From a checkpoint of a small transformer trained on Wikipedia.
Architecture: LayerNorm before each block, rotary positions, no biases in attention or MLP, tied embeddings, normalized queries and keys, attention and MLP in parallel.
Each number is 500 + 40 x the weight over its row's rms, rounded and kept within 0 to 999. Layers, rows and columns count from 0. Numbers have three digits each. The size before them is the row's rms in percent of the matrix's.

# o: layer 5 attention output (transposed), 192x256, rms 0.245, rows 14-26,46-58,78-90,109-122,141-154,173-185, columns 64-127
# v: layer 5 attention value, 32x256, rms 0.2, rows 14-26, columns 64-127
o109 102:505485516460515522469557475531478557489465501574623541487501441490466506519457491524528494515478500517445518576489469553531463505489505509484613514443504394490512532512501445394539507549569382
o141 097:537455484485464495517448542599468556458515425536439460519512527532518508448505519498513519474474485489502502427541477495418483475497492529433520469531494567569530520470574470610550513435477494
o173 102:542542554502464500528508518476536512583488443511438536494470479508514447495533536513510475498497494532516548563416642558490472475454485429492494463478428455468518557552465442506417463446463415
v14 104:521458461461488498501506434574530529506487470513406491514462486534487486458517514531513565458467495514476523515439432503455505472559517492540480529462544496451510473511521460441573469510473503
o14 100:529558532569527481526475543530521517527521509548581475471490410424498491496540468439463541581476543437551651493495500467476414515512468492539555604517536570472474463464447493449503468479540403
o46 097:468497510498506532517539439445461424562601544526498545566491515538545508553503457492429486550527460524495560481388509530423557475505480505501490518459530442424460539493538577584409520492475504
o78 113:493494476517552462414456528513460538533510487503563559477507543551539473500484494494515499446539443516491460483521540455534534603537533517504574508539548468597524516529522496533422554514537443
o110 105:490528511553521482471493526499497496479539506555505525494524540508449539535461566464510630497438565562449473455565466609532545520452508431515481468497441567545489500487478511505507551535474535
o142 104:482425549459555574518472453454517604448466494416551508473570535445476475511516536606528488459489523470482466525476492457529494552509454492500445491473512454477519556485492526523537499505510494
o174 101:534467476480457482601596563488431456521473481491473498448535511454465564539519476534516430473501461504543555592511478532520455439430592557461471487495510503532532497479492513535584497490612504
v15 100:506421494527534494558549565492501475500518514484523565499568495482523555438485513552520484519489503471551459490410476554514530512480482544468516513457463452460471429559507528493465481556497574
o15 084:459512547475514500479539505434487482474472502550468471499493510527484527450590469537541481525507429485545477477514512559491469485478533473510506491526518400540545508517385532472560433463530485
o47 107:519556551495519490498491461509494470485521492517489535489531451501533498516424542526482540520459568445428496553558521511508481441430577535542470484463477454515489461538557515486482571509519492
o79 108:563521423536482500487492485467432446484501506462557446437506508463470490525474511404463531512565547487466498486534444356570525512543526483493541469527519496508510542479527466540505511498493454
o111 098:542532512478507528552516469484602457564489427507477504471512515543545489547465477477455472482470409601444533515511504472454489529499466436530493522597486504492510478535541508517479422527535471
o143 099:461457504501519535451530495575475617497493501500500506500469486575557461532523514571498549445444542516525526530497407546517494527537485474399451507434495519449468526468585495513525563539467553
o175 092:472456503526500514493461541469489585524503544510544448587523484447506430452481487443538417485519468506506492413487615543468532532450483539487418484467548561509498557466455481523503472443445513
v16 100:477465524453504482531504528501471487479558514484504552530465556508493404557460524573557531496499523445494579509457524503594515474441416475457542475481533479591491493500440497489471458485565585
o16 108:462440514537461561508524486507395451464467526374480436466510529489448514488469481521523566499400512493534462521435481495559569561565476483438470492584527464452502469536471562506509531444502454
o48 102:538448492512508536513480511426535514460526501619501554524508492446525482486378496443456489524537514511503501495442520466509440500551461579628511469467481487569470494513528525505497400494460503
o80 107:518547486515504506486531453557537468524552556507493497496581491518518456502526491476480481545563485537501462539559517504477433532477454511431572557467571534479547508541528474494443511530490448
o112 100:506544505517548507457525462445506487538498502447467452463552457457394499432531459498452505498471488443500495540596488520493553528448514455503432518468524524546475486540453524508477530551506414
o144 100:504495541487443505492501488495526491548482491477495513449486536526548521467573499532515477469524511505494541474550486530505535433536504496500409516549506534462561513443463501524529517522426526
o176 098:562502520457499454471514616509495518450526477601532541520501527524467462521509608479485456436505498553538471514518496518453514424483572473505569485424493493475501562451503493481498531517511581
v17 103:489474519510434529462441463456510440481511552518476488565518520531488506524539465433508550470511422517467513483572399536537505534550500486443488491454415502397501572530456573502477501529498458
o17 095:517520455502504428500463553462492496494504489528501468522495505512540569496465480497496387492499491457501556467501471530460474495514476537589475581487512438500499561500489482510489413506450580
o49 106:559524546488508505464555536524524464496504511525525503468525479560521491472413503495515531492554517481433433527526492505474476535457539584597589462500491478542582495478471437595461491443514515
o81 103:484498462501500579473500516505488530550458493410483490481549531437468415481508436546509561493493508530458451485524495466523541469514443458486510484510462505525532493491463430447505548460487500
o113 097:454530507539505444497513551496490493516494498465519489553466518465541470480496504519500528474466548543573536532538496461508494527522559478482428532502498496469492473473518495391479488509464455
o145 090:547563538528459487563498511457497495471544502528478501430444523527500491430526552467513505527507554470544501494390565506507485471511454523430524480424480457543463553535441487477484540577477466
o177 099:535501497483525512437468447544441510494522461454516566465445467528533494598530515578541502459451512570498522458531547546487545514532499507484494464554517517568477464468594541580495483497523484
v18 109:451465457483557503541494521484510586499507545513491466501485509539521479567559481471522557498471465561483517506519453566516488482481455477536503451443498510408492419495529572449557525468488477
o18 093:515576503444504459445491485458529566538562454472411449510482480521503548441565552549544491594549505417492478474472462520477537553501492469496490488502473508509545425577480523453461459529556489
o50 106:519507414499575535508466496504496471430455492455507504477482516516462459487515472429483449453516535537510481451508507443469484469592456496504558515549502583447463518488519469486453494411461544
o82 108:545419532486519491442500501504463449476480536486511498494512474505549468493455602444540524447555592513547436504497577480555546549458501526498556594515482446574551561530455478537455517474436529
o114 110:509519577473359513494475522498475475495464448444442541496561524469475502519539445529556508469499458533531507547463453537444510521527492481460382440515544476499449530502516496520551483579444489
o146 103:451518493582476473553511505454498512526541485581483489506511543477545497483460442541429537510442479490537490501544562482475457408477485516563508481520549525533558542448504544568525426517582474
o178 096:499523554534548554576526527490492485504478515509528573490502467495487559482449487537459560555476438452479518500536420560566450470475545471525514467532388468463497515530510513451491568504505480
v19 091:494491487542543523541467488535478536492500497427462545495490488475455460512543486510490533477525522535462541503549482471525490528467525520520454505462533536510460468531474537484409503462506524
o19 100:505522502445514502499523407493501447454493480447472466529495521475492470479437464494560539462489455493522559553464461521512498496476443531460467472571530481435472542573497514528524506442495495
o51 099:519536514428562519454492476468446517437466500547492483557580486508495433536464536503493450533495570512532506522447417484491540503487488428516540554472474479596546503511518529510527534527500488
o83 104:517487463540474492529463515434484524529568551523474439494520536476443557510520517427498490502469457458428493517478586489506428573508487462451514531536475517529510569467495470443548462515445522
o115 095:451490527491439480459557483527549528485587409497505449430469488460579554519429538566464478531446571478532420506558477485473501419540536538535541571520510517494497452424520525522454466452570542
o147 101:525478534526506498508494563540483489588437583506524559497476527528420417453465558421516544525466478445503464397553530471507504498509479550524541460420482484552479482493479448540524460512504446
o179 095:533576539519509477501503553487570460520428461466463487480517465509533503531544457576500564506519465518467500459465421534429538509489514540483501433442504540431518436479531512554529541515518489
v20 099:486476498520509576482448479494504408450488431488509534409518514541537481468484525467467483496483456485548527495507540485494592419528455502494514482491496464540485492503541474435494501521523483
o20 103:533555477584453451545570522392500546512488523473537501456550548542508452453527456561471493476476532478599526484487502447462480488493491502382436443487520547518490499439484543455489478507505471
o52 093:521487487498449485458454550500477418551496531509489482507469487538552474529435573441600500498543483499455449522536500516518515526493511517472577455452505469482490527500501531549507489559514467
o84 102:417450516551512519507505549524513567534518492536480454555518519471482499438560499473464441543512563488477497496460481495505538502510438474542438503434535511428543554431464537546466502419539445
o116 097:519500484487587470570508484488491469463501519617475534533481484458508502483525482528503530547492512431529524544562520504501475519489412582444523561529501398509407536606539435460457555482459556
o148 100:455508542462486506439526426547447524454497461539489480530526506555419565489530537456575481424518523543540483451553441460482470516562557474495527557469523516481488486510485485542481491474488570
o180 098:474453523479465467499432503526550544521524560458536502563536524452507508494468482523447527446501432528377505476451543500444502512456510475599492567569422470475511433526522472516545426490490478
v21 102:509483529528433484580466537479524485451558505503509461447440493520491429532481478525459496533510426511525468509546484508485485450533538480357512438480475460542503525497488518492560494606545504
o21 091:478467481531482527561519412468522523554460540432542505522536539491455471465440431493536549478523537430464482509458448464502543530508546504464447470499547480570535518499547427580544548522529496
o53 103:573486554542559456477476503478383513476469488568505514540506471490554493546465572443498480478521478507432532527539533531540435504509488528502529504461473581455494488459482504541478535503485444
o85 098:522527526434532559520518520547469454529473521449491541460613472583441471399584520521516507533434485527438534500506457431511518531506501470522578496478494540477418521549484446489495567574489562
o117 111:481519515475465529445517530525473545440466464515544571524534520451474572543523481572468476431457612479531525533403548462440494534480532477497453516512552528481506454499520517480443448454465477
o149 098:486533405510494535451472524517564464533571396525497489518400512506543566515481483480548487552404508516528508545554499503526479505494516521527465549536462491443554528463454604482482537455485475
o181 097:462517495480493541519545462547505546538513487499491487534534495536489500501536498458540464471555434507477446381495485580453538433526449495492465488543531445520552490499436486456436473507464460
v22 099:509458450498516577466482495494509512459524497423502505505465474531528566535511443498449511511533497436484496492531452555541530474495525450486614518515570543531442541533497554575520448526554428
o22 099:554491530494482532459486499538438480571508551450473526485450542565469492529549551510471481578521542494474470439451423430543556458488496477436408456481472511485493517446482482521476471592535563
o54 106:460510516609471495498492537609454482505512522560461483450484460484493452503494515439542511502446483552510503465525560446461489522601488557501514509519495424445499575457548500463470494506464489
o86 112:480485476492503465536514488454564452430464521488482435529505538451461496449495464511511474451490409501586518514494549512523505551439495492485517481497447447542574399543624494535510540467490517
o118 101:403562450489489515491480390442492557542514454521452506469499575458552501445524437540500510494527594505455527529529470515456435440445490518572456521462503491505536493495480509472520538458453491
o150 095:537506480454461498510557541488526517450555488506593487540533447501430532436479525500538517545540494508472479472547537487466506519477555451521464506500488492505464534546516389441451484493490529
o182 089:511500503507509500544524482486530532494501471558530492484512427555479513525506560555558412512448501539640500515512450493499452536541460501469427472545580555556479475490437513513541521464540449
v23 099:545482519583556545503465469446575524483418503444493495407554520455411512515528542485554503485565403509555502513492486598528497463380481556453491489441575432484480528537484476494486460469501489
o23 097:521464566497516501511502518527528523534522490454488444431577494449538519530457526561416502509600534416502534561485544440460535516522448463473514480451511594445560488465466497543495467420541483
o55 096:573479434457550564512508542540545540517509509576521533523528564546546453484518489462503441488500548505520499473546525480463554555512434469525486504501567466419502565514446516509479543450513521
o87 104:498530423455497481497526491499493484518524595507559528538469478479553456460468446498513495578477526510475535489486511486500495533542535505487548500449439497498440491474513527452581510568490406
o119 099:442515504467495541491505498473477551507499517531462485563374535487506468524521455515554476421392513485522484436480455498501435511519499430488478493550492506544497477550526560543483521551541561
o151 101:564505500476493475461508460510492523499530437511504495515552510546425524470513517510486545502504498540520505507527510517526445430498531482557491470560461478567544454420522507458483478532495540
o183 095:523466531564473524540473552480469424501474508453608513473429492496565536585437536470526598450493522536459564466451436511559471488457503535490451510482539504453515498522505470506456518498518476
v24 098:512521561487455445506517502508523558593523446509501556457519454522566541499448565523534520584460488548522574566573565477541495428473498480550555570465453531521432529456441484469505532484522538
o24 096:543527484614543449448515472512513484523533522517578458512501516430471457472434512527491464429537505507538445512499582504494493509478532547542465563515477515471532500552450544366460510493547522
o56 105:515424477534523543516480429483515577529455426564485470461475473545518502524576499469494505454492552442498526450514491569513484481498473594496486453434435460574477493489492452571471455473574433
o88 101:479517528403530556518465510400514453471440503453469473505474498507408500568529513513490550513453561528439489565494462520450484554470452513446496458494479455480505529468489530504531516510489526
o120 104:516596436550486544539457478569475445502498571523440539509578525498524488505537464441381449487411438484470515465482514488475486556576533459450554519451525490542512388469502557463562537516486514
o152 091:553495523431436502528507539481523479512494532509415508488464448472495519482440605426563499506575489515480477603469430502533465525551485467509512464615511526419484508548514499540494461439469513
o184 095:469485514528456512497563538491508473515585443499521511481486587518503478462539447536579521490591498559531557461478491460524526522531539444486457476537526482573524540482565471454448518548479437
v25 098:549475462502495444522474504470486445539526586477538455518561499536535499514507466415561496389483437488515529574479516487451487509499523455487502474513513483496540444480493483520489430437494460
o25 099:476580503521435511579457494518517468516478626498501523433473553539532443515475556476483467470566466469422527566478474495471536473527499505502455457487505501533514535515457515463497468460411478
o57 106:542491496446476579552501527443520475439496488439491509451472492548520491496461468468416508459534547480503481510486538566516549476506463602464557512444484517539433494530473411483568502548563511
o89 102:498588445471470509472482500495517495423498454447504481553481503549468462446522440526550466512529531497489440481563523530540406523446522464486550541419493516485562462516477553454495513495455498
o121 107:459455496566522504573495498424499544482508480488485509541451479486505533481536550522442504536453515443594480473481458537476523493527530470522481555587508499386458470506514470433470484492541511
o153 094:533447512440496543405566498568523453542445476502481510532520480436487516552466539566592461464473502543518526439485475485498543547504517459604494519494528484597502535549495476523496474484456525
o185 097:493444450493513520415499470549507522581484370516517490500498507463436544488417529483458526517492497567507509481513534422504522489459540590535494451480489493550527522495543515601486533518525529
v26 096:499501476563485465492430430535491558514547501469443603474479506469462585489489463453502486488484539515455491519466562468448477542449497484553427465522483522539520563508592525537594490542502491
o26 098:508468431560451404551543424494543499577513517465492521513537506522466457505495424501449432547507480470521480535561462513487501521462504483562498537514531523537542508531549530498463497553458466
o58 100:488550517491499427481515515486545464464508498521559395441491507526523493463417519481520480498507452517486521429520449539508484464555465531533510503503546453435513466515497509504466518434525500
o90 103:506574558439515582521498481562490487535397495512531478497407471461556474573554527546431589523455526488537522508441505501519518480533513454531505548455516568481533492557466423512486509496483488
o122 101:542474530504491531498494597451445511466504518509442490508436525523467495476528615586495515454565456497492473469511460497534465552483457438458563492476536429472491560557493515488472592520568505
o154 092:484513470447468564420519456498504506553459492559479529560519489531516508536501560409460548476498505535486552559447530450504533486490573471466469474513490479489446450456552482464549524489482450